Part of a small language model's weights.
Architecture: biases, attention and MLP in parallel.
Each number is 500 + 40 x the weight over the matrix's rms, rounded and kept within 0 to 999. Layers, rows and columns count from 0. Numbers have three digits each.

# layer 3 MLP down (transposed), 768x192, rms 0.0522, rows 27-76, columns 128-191
500463572448483545482485482518545516427507485494483464555547521506509460557485471458509526526474564527513521532592447488520486486532471579475475553551456496445522457468492443470426385481456487
480478474513489528467499536460578535426512500410486490411517447457490519484481549569487504480499535509474540498501496568487575497488513463457548547414608499477484505460429469466550525522593555
495508471514438527516576450473456419551586461579495524562501499415545593467532523447515536498482483593508433570496528486436487536562601575431478480505409563430503556388483538528448561456540594
460553518443455467532525471515494425448459561484524480471507512508492488553530501558536519477570555546462520612545529517503525482501497551450517579555495526504475443525471464549513466460450518
492454530519546480575520544562515441437442515517498538434527475465515479429486457491505439488502421539523431530519492513424485563503508501470448440465526524508536435545457545479517499440531409
514505460548481530530510473493520486477426591538532505478429487509507461468536492497544521609586533458442381467466463490501542502459486436416523517466574500606499439505518597479485463518490472
478410470574475502498535511470495530552506444380500536406557468534471461455523487505468534564507429560499575505417516483446434426534441471475538472538517460555513526569414463534562498555478478
449513542539585562507517507474555545490415487516483520464525418474505475561480449508489454529497500489444536559511562529552545492552490543505506524537559529479537495487519511478482441469562473
467567471486508532512485483479486514510463477517540390487548520583528440483577466530504510497525480513492475522462557502591535539556504452517487510438476499572488427501498554527558502528503475
477524401494479414547475490526465472527491471523485483563467496577545507474470474510513515554420531585460518545513515522489484494457507489507506502513503523461491490493513510502538524565404496
564500582574499513567528577475459534455493522473432498521529515437539447572524537467610484540448444463481451450424509538479496486538506469435488464486520558496488537517528513461504462583459523
543526534537544411470553519523490506549497498495482593515496489516559487468497435446466471497510518446535429490502491483463547445492537539495531482568471531420531560533492526498458520471533503
472433514568503569530498501520494481552429450488523529486472553567543490530453479467461538542466561523535481437516469573497504489533501475400476543461534497522541518501478531509523500489428492
539495486499557468517498498445454532519545454491490514498487481540503493516469492506478474487502469487465517483453391466525562479491518497467466548501484461505491465415579468397524514476529434
470459548509509517486528516577485527524490493527481498501504508488456528539434467520528462512558510521487540482510444425389488422558513558544413498435536545458451558497502504471466515494530528
478526536475485438503504454501532514490506476519485492452513517480492448523497487496523508550478458519389477575469503462481590497507554497513449464585622556464480457551528490534476427554544537
563551460456452580481548482516475525487534547472450473530512494505542530413477552565495581496572594568461510493485505532569477456483431517480491464543468516561541438487489521468540478546482453
584490515447478537468487421545588501421485503480534491516533543502452576543464548527430487511540476505525447605486514526538585517510500502547488472463510505597481554440438495496426495471499511
430480469524505456507493459563527514496558458495482526507477504469577492486420482442437479539525579481492518494521513450469514564539472490460464474436516572438513539477514470479441522514498505
441439494517501465379536511539520527527487474586511552462478444528477495514564563444469493593583474475509459434528531549431441479515493503488472512491544515484486575504449459495472497490393418
488465496527512621521545535503521568487486454605564511468544498502493472473499548557551465517477498479558549535563525501552526470525504437534502502490457401522463440467416546489491539491536438
504510526495500472531575486554466515524530505477467523513575595482455501466465471495536500502460524520538492547484440539491485502472509482475477465528490496459493533461535485524495513519483497
580522553492472567478431453486506439443519511446511488534540447502415501468487593536525484580459521483457481512506494548515406467473544547452508500463543488465484541481510483537503499538497508
527486466471415651680496455530567523511479505535584490564486445592466453469424579484472441592486571501596477555471557491499392477509480402502451494417416539521531523485522357528456571367485509
500483497502539585492498522491455477521511522514482561511490443515553521464529518516527526521474502493451490500545556491517501509512494523523463406499507483518477506532486449532450483437522500
577479520472571505530496491504448516499547498573482518475412558482514499502500471496503482494477487480536538497479454557419490547570543483474417579470484560526469498553501525484527525573489509
450543488503539460491479539425536458503468484491478495536525545499420485539518454489472529511548520503472417510487497473488523538449555492531574490469516509529470522467504540478473485503510513
576468559496489494557417474526453507534469492442512481525545464488477479475490486496445515518503563519546428509463534483454461482510474443529545482497478511488561513516543492463457547487447415
560460525533478487470442519483476508532481524475527492481491535486457481521518405415473509506512481491455579447513559507498506541503516546483502564480463494507591537563460447457529471448425514
468545477506479499559490495572584578502462596523504493493475526491428497501460433433448462508500454494524471504514607500535551548500487494505497514475482501463534533512531538525506497469520499
521488508476483399491467515491561564405533414444472524517566464497495573602547530545518529523490532471424456499501561417411471566553475471460548527563496436494488489457551502496495445517460483
485443530510527467496511556473539557510519557466469562476536509555485538478484444543559486543458512513487494432520448445497444496523531536545476551558533481493505500546552507502463467493504485
496558514464523411440461523533440534507532433517516471540511486527494489510516465486519514464509490472431487490561558495481486489490524537544527444473470471567465498458558518494456505557454533
471502496513504388523521515410476512504504502473499529468565492582464495473454464459522555494519455539464528491439509420504502520531473550582468571476475496471499489428539478489482500488464441
503447557516450461527528483491532501494515552524458480454462498522544563439491485492533535521464523563583500518486565536533441524554512536502467484518495557457482517551485432537540425511548496
498491449465481491512517524450548533518532476516490464561481500530537516491491495504508439529529490535482508525453466478531521500535496485580572507512461463543416468447467557489453510533484508
536490464472531483522491505544444457553546550475484459527552461513460491490501462439494492435484494490520467499520485559456527476508507472483535541443477511456511529555575502524514568517474517
518475528477506556450458431564536485508634445507434497396542522451464457398489521552488552431592455553468487472485434430528550507482496554508477526466531539482465515513573477619512534554526452
570468530513463615476479444536526522472565504431516427486537530517499459561489515509486461503556537507512515464491433511572464531438545573441423530515438517546494522457469446458502498516494423
508512493566480502536462482581522497490540468504395521459507617501371510543459507520487529469506461505467496594530493521494598448498497505504500446510417479535493518554522483510424496475518500
465546473508476534575562477480480531471472466506511512532522474542524451479476526559557472483475534495525522498454511476532489509441538413488493558501587507516484491444495428523463552439506559
503492508531502472480503509499505553550570528494499486500581539498485539532452584553493541482533477515483466516559480431486516500517488490480466498431510498443498517491562506531574466475522512
487513494525478448513481419507490533506544530490554517508440499435503527472569470570443485500501456523500474514507439520533504427570515515499551442496490522454394478429496485447517531455456506
522461531484478477525445447465514455471528557473517513517476506524494493539460534496502524511539509541533515467524534486498540528487484499464526526478451514464534434427501527403517436530480435
471508544539502482549504450455468519450578492482484448555492473482513509476526462447476512499464443511438494496488469476538506547558561451505508387570501499492516541490434524502476525426486538
503498464484490529536473471490491568486510519454495471420445438504471523487507507568469568454496538501470547470457504475506472524560429446449472561452497489503511535505459440482487537550517501
456518422532522494468445489461558522522519467506448418437535489502484544504468619525494499473433467407512503376504491590470461460419480524540468500439552500491482503405462529461490575435516606
519457473478500491492417526545461568432532471495618509513496590485443510535496542503524498438514562435464507498526489519398514542535491518488460486415491482539521553510512489444522525487545490
531562441516467590464506514480501514481530521470484467515521551478415471533460507515504530519480554427425523498462559526478502473468561558529485537574499471485476538580526503528511361514511473
545450537496491530543434531519464433519464536486495528440486475508501527583421522468534439495462552475484553514403475488490503475578531509479438456536359453535488486524505463477487486545495567
# layer 3 MLP up, 768x192, rms 0.0521, rows 28-77, columns 128-191
583473525530535440549453498582519508518506484537594485492488609469492536467470544439594525475500507492517559490451499483527502458516473510535596469450439576523529566471538508538495390461495463
482449489493497484507482505448438472482550463487551484582497480450512566489453487534558512511553493508499556584482416513461533501510467561481432498511492517506493539514466505506462592545474565
505463563476519422534439466503517427536430440553531521505481478542516486512502554458458600455457449465508499452504557493479534444501495518516520471419471466616467522482500521519476512483522477
492497537465435572524480514531481515537475480513559544503455594496501515505498575478500591457446491537532554545474423498515498475459557490495538553452447493528531494417438494500482485475523493
555449614516506477540395478520509513488527489508475459530488498513525506474519549495448531540522566498470508546473532613548521534461543454523484449498431499487485542584500427454576527447502502
499493451486484588427518546583552466512537486502460517442492470442571483509493582479464494520511561480480475442664499559466523562525531546498488520520536600544568519490465439536430518538468513
509487489488510513514529481517474519547494451533475530566429476447470503516542461536463500447511553528521465506470389573541440522396540445524490514491548518452464541531492522502531490457465481
553517531493452499418509519531489510539524587505499527511520476487572435473509425503532551431489476515400437459495546537528603524444552533594478534418499461442579492491571461439510506438410574
523496559504528537474474446493530553483502507465434451451484519447535471446562459510570506430551549456520477477471431398447529482540468484509474588488512492508481470428446528510496513479537535
528478516528502498489471516447530428499503613506505449474532531494479520468551449552510502493509519491495485496466577516507481519487419499491534529526510476523504449477407451453402583516415521
453500448470468448447423487522507513481459533563450581463534518520528553529514458493532455455538536526525533468443531505418534435490466513501490426472518468472506469524539500511518488466491413
481422474471537466467492505580481495488439522492528534522524492509459491507408574451485485494488495531446582488506537520532469501471504453522490490507549496493558525510490485538530485466454522
571580481458469497529446480527528524507459552540506529482351552467470499486429488484463598479522514521574514508579523467546453524459504537435456529532525541415535477562399539470505492622462494
531517539503421467504498431462489538543422496471524453545462507491525484514448506473527489503525508558555492479529489534471507552515479535559434500518482477462510550494493470519461459496380467
509527467485537472472395452497459533531485467517565528482491508446515481433524579503444557458470508541511485551555470485549482533549514409475575426449487504488608454523491486537534521458466447
569478520498511521484498431497461526511543467554461419595494543518494489572479431555476493520540465537466493475514527500437504535541527446543454499486478538517540481462496529448499538514406460
500520473496459464449494539564489412593455510549477483515439542434516532501482527436510459503531494507485422490374516480484444566494449520491594491430461498458510522434465524486441515460492446
482439582536470567453502487469488516513529552525524532554464486541493525509524492472507548481569460570475463509459529531479446457459476533485538484499492489580519467419511548476502505475503462
454461454536488566501528492535550477449465477476490487481482554450557554529482522463513512512540559507478547553538535499525527522423485419554588555509487523509400547494492481465515526478451539
514473440539524530486516547531517536472532579411510504523445534478417556598488474500451491506491559450443494537511487510519459507494540510536469475451523461466395490496511514418454473513482518
548576518526470564503507466477517502490525538567474592476520423500479535545522543484529489538476430464467526495558513439459487516499534505470612496468531494551557468510431519518565502519503510
419530455520452478521474539508550537471514462504471469572464460545536596510562437499622528460518515561546504473525506494480489545558503515501489451508551558498419563504490539495478543485496535
503502326515511563506591378595431504576322559472569477509387457539417337344398530337400418481430550566586483639335455556394412442461455557483431473370472622484422591415445445488422520401502563
420509434594453586527538493504463452509502496526549460579403536452460478454442466462449473490471529543506505559465532556463476481415518556490516546460549525520482556507493430522541603445554524
487588482531428496517534445447508576503478511500477498492459563491459521532576505495525540560541472527549489518479460448540552494517490518503453478512478462532550516534555491567456504425471472
489501547499501509485468478431552505499530536543554529514514469470388494444507489501489498478497508491454500544487516465538493505517451458483508536552510471481540529491428515574487445503565516
460523552487585495549526500516506506497491534505517593527557507438465538483535574599535500490456481512449510491540474495547487471536526455579573444474506519476415492454481518515532508485515533
483532449477453509510540549626639492473419531486498449483493542491536531532536505490479519486520433456562501485398538500534436527584463505484451528485526520442482559566455513495502547478575480
430499390489449458538491449553561537459484534466510411560533482551484558493499523506453468545475554509533537508461484548554486513520532526562535541513566490488497531508476491410570479485468499
450491477529448485454433463471546534492472510498544453465490443449430539495519454487465524518447466476492474512517609496484508534481450486517483553487516468514516561475406549454517567461504526
500520428556431580477545475501508412562567379478495447502409496530372481543532539427515493504407554484468499548556483555464486551492466493552469536498502568514467460508482464490494545454495540
470500511501555531490420505512540539497524601451517525497555543526529447486570566473501421570510523473492471459429477518500442471446478480457549559563480425543501495523469513536474525477487564
476529496479493492485485458516508477551518476497483597493578438530544510536486501536517532464439481476517559551504558482511511479495524506407476479480539529601463519563511536546456547495547537
515596525547477510484485456480526545562535522483484510504509412440485526505513543473532531592515523506541490572469457468542469584476506529505380515506573453472451519500558540481532524501502479
475465419600504479442547477531556449534469543517518558495487532508444489539573471494451417499466412505535510459481457555536536528548541487515545490484507495508555525501495500484531458465515451
531512491557494536446525461577463600509541482525439476514456514443477558528497512521475460511520432542470487457512483463556513562516496447526516486516545553523584606515459541584482476493518457
483517533573538464481484507518489512479519418540508528491488549466539491473501550558468541535479491544458537482510458493456562505516528535459479478590437516458431555516501469558582497479461494
532527501412493524495506450514522446426518442484452462512524543494447509529488516511524468494503467509485485541487490553491523510456557605475474508506540476528556512523437527502538556450473507
502482424469534515445529494537511486510522490571513505511514558511517493445532513537500477511469448598517488570501450485519515499469470465506524508501468513469416549464522478540470495460391426
555475483497556494497499451500534558501463523502519529493497528548538458477440487422448458528491530501515498521515470553443506499464497578511504441481467513453490526499426547489442433457537541
468507464490423471546501486510513494523541487546442423559499543448475463546495495508554443384466465480514535496536471454498522476543500447483555531574487512498525483430464517443503479543557503
525471545488481471531450474475492526500533566564508475485592470468502492509451464447448462519468570509489530489486464472532489523475498509444525498544501518501517505489475469526473481602448472
515524506501488508462546500530528478479556470579496462482470540474474489529573513420518406488426458454519550414497471490500477515533449513529528543465531444490533481467484500536588511442495516
588552473472495571529543481503522473496454470498566530482463475471495529547474518543570560478517527475468578527484495478504467488462526415514514510545550479510467529498532507456558574499547540
515452399509487467539479505535464525544478531473513516547460540525550506510492523540523446518511599516468500494525470443507475431495524480541545452470482519526471514483465560490489567385506471
521479443483456528489563496529475505572442521550580485574489508542409459449486460478446485498459491515457515595502467430476401517485509505529556486508555568528422505483463557467438590501563483
450476485492536509502469488547513496498474419519525594493521468525502530539496552509539476478461593519494502463481480470541549542496488440480557430400480541486597538455488606505418592441550595
527525555488507473384522475492496457531447477519487459533489498525460564522510497457496575497501461577511461451531541503527576506555475486575498480546540521492431431471529522421468500496496536
526448496498475466498498529514510478473469481513490510584556479495477474553431529484505449530493536476470486507476519462530492539531505499513446589554522531559525477500524552486453510461537444
508484506557473529458516526461501465409462493521511450530457576439473525564480456534457571527515496486523438474487522463500486541498504509463456503423514530476525501411449540528431431443482484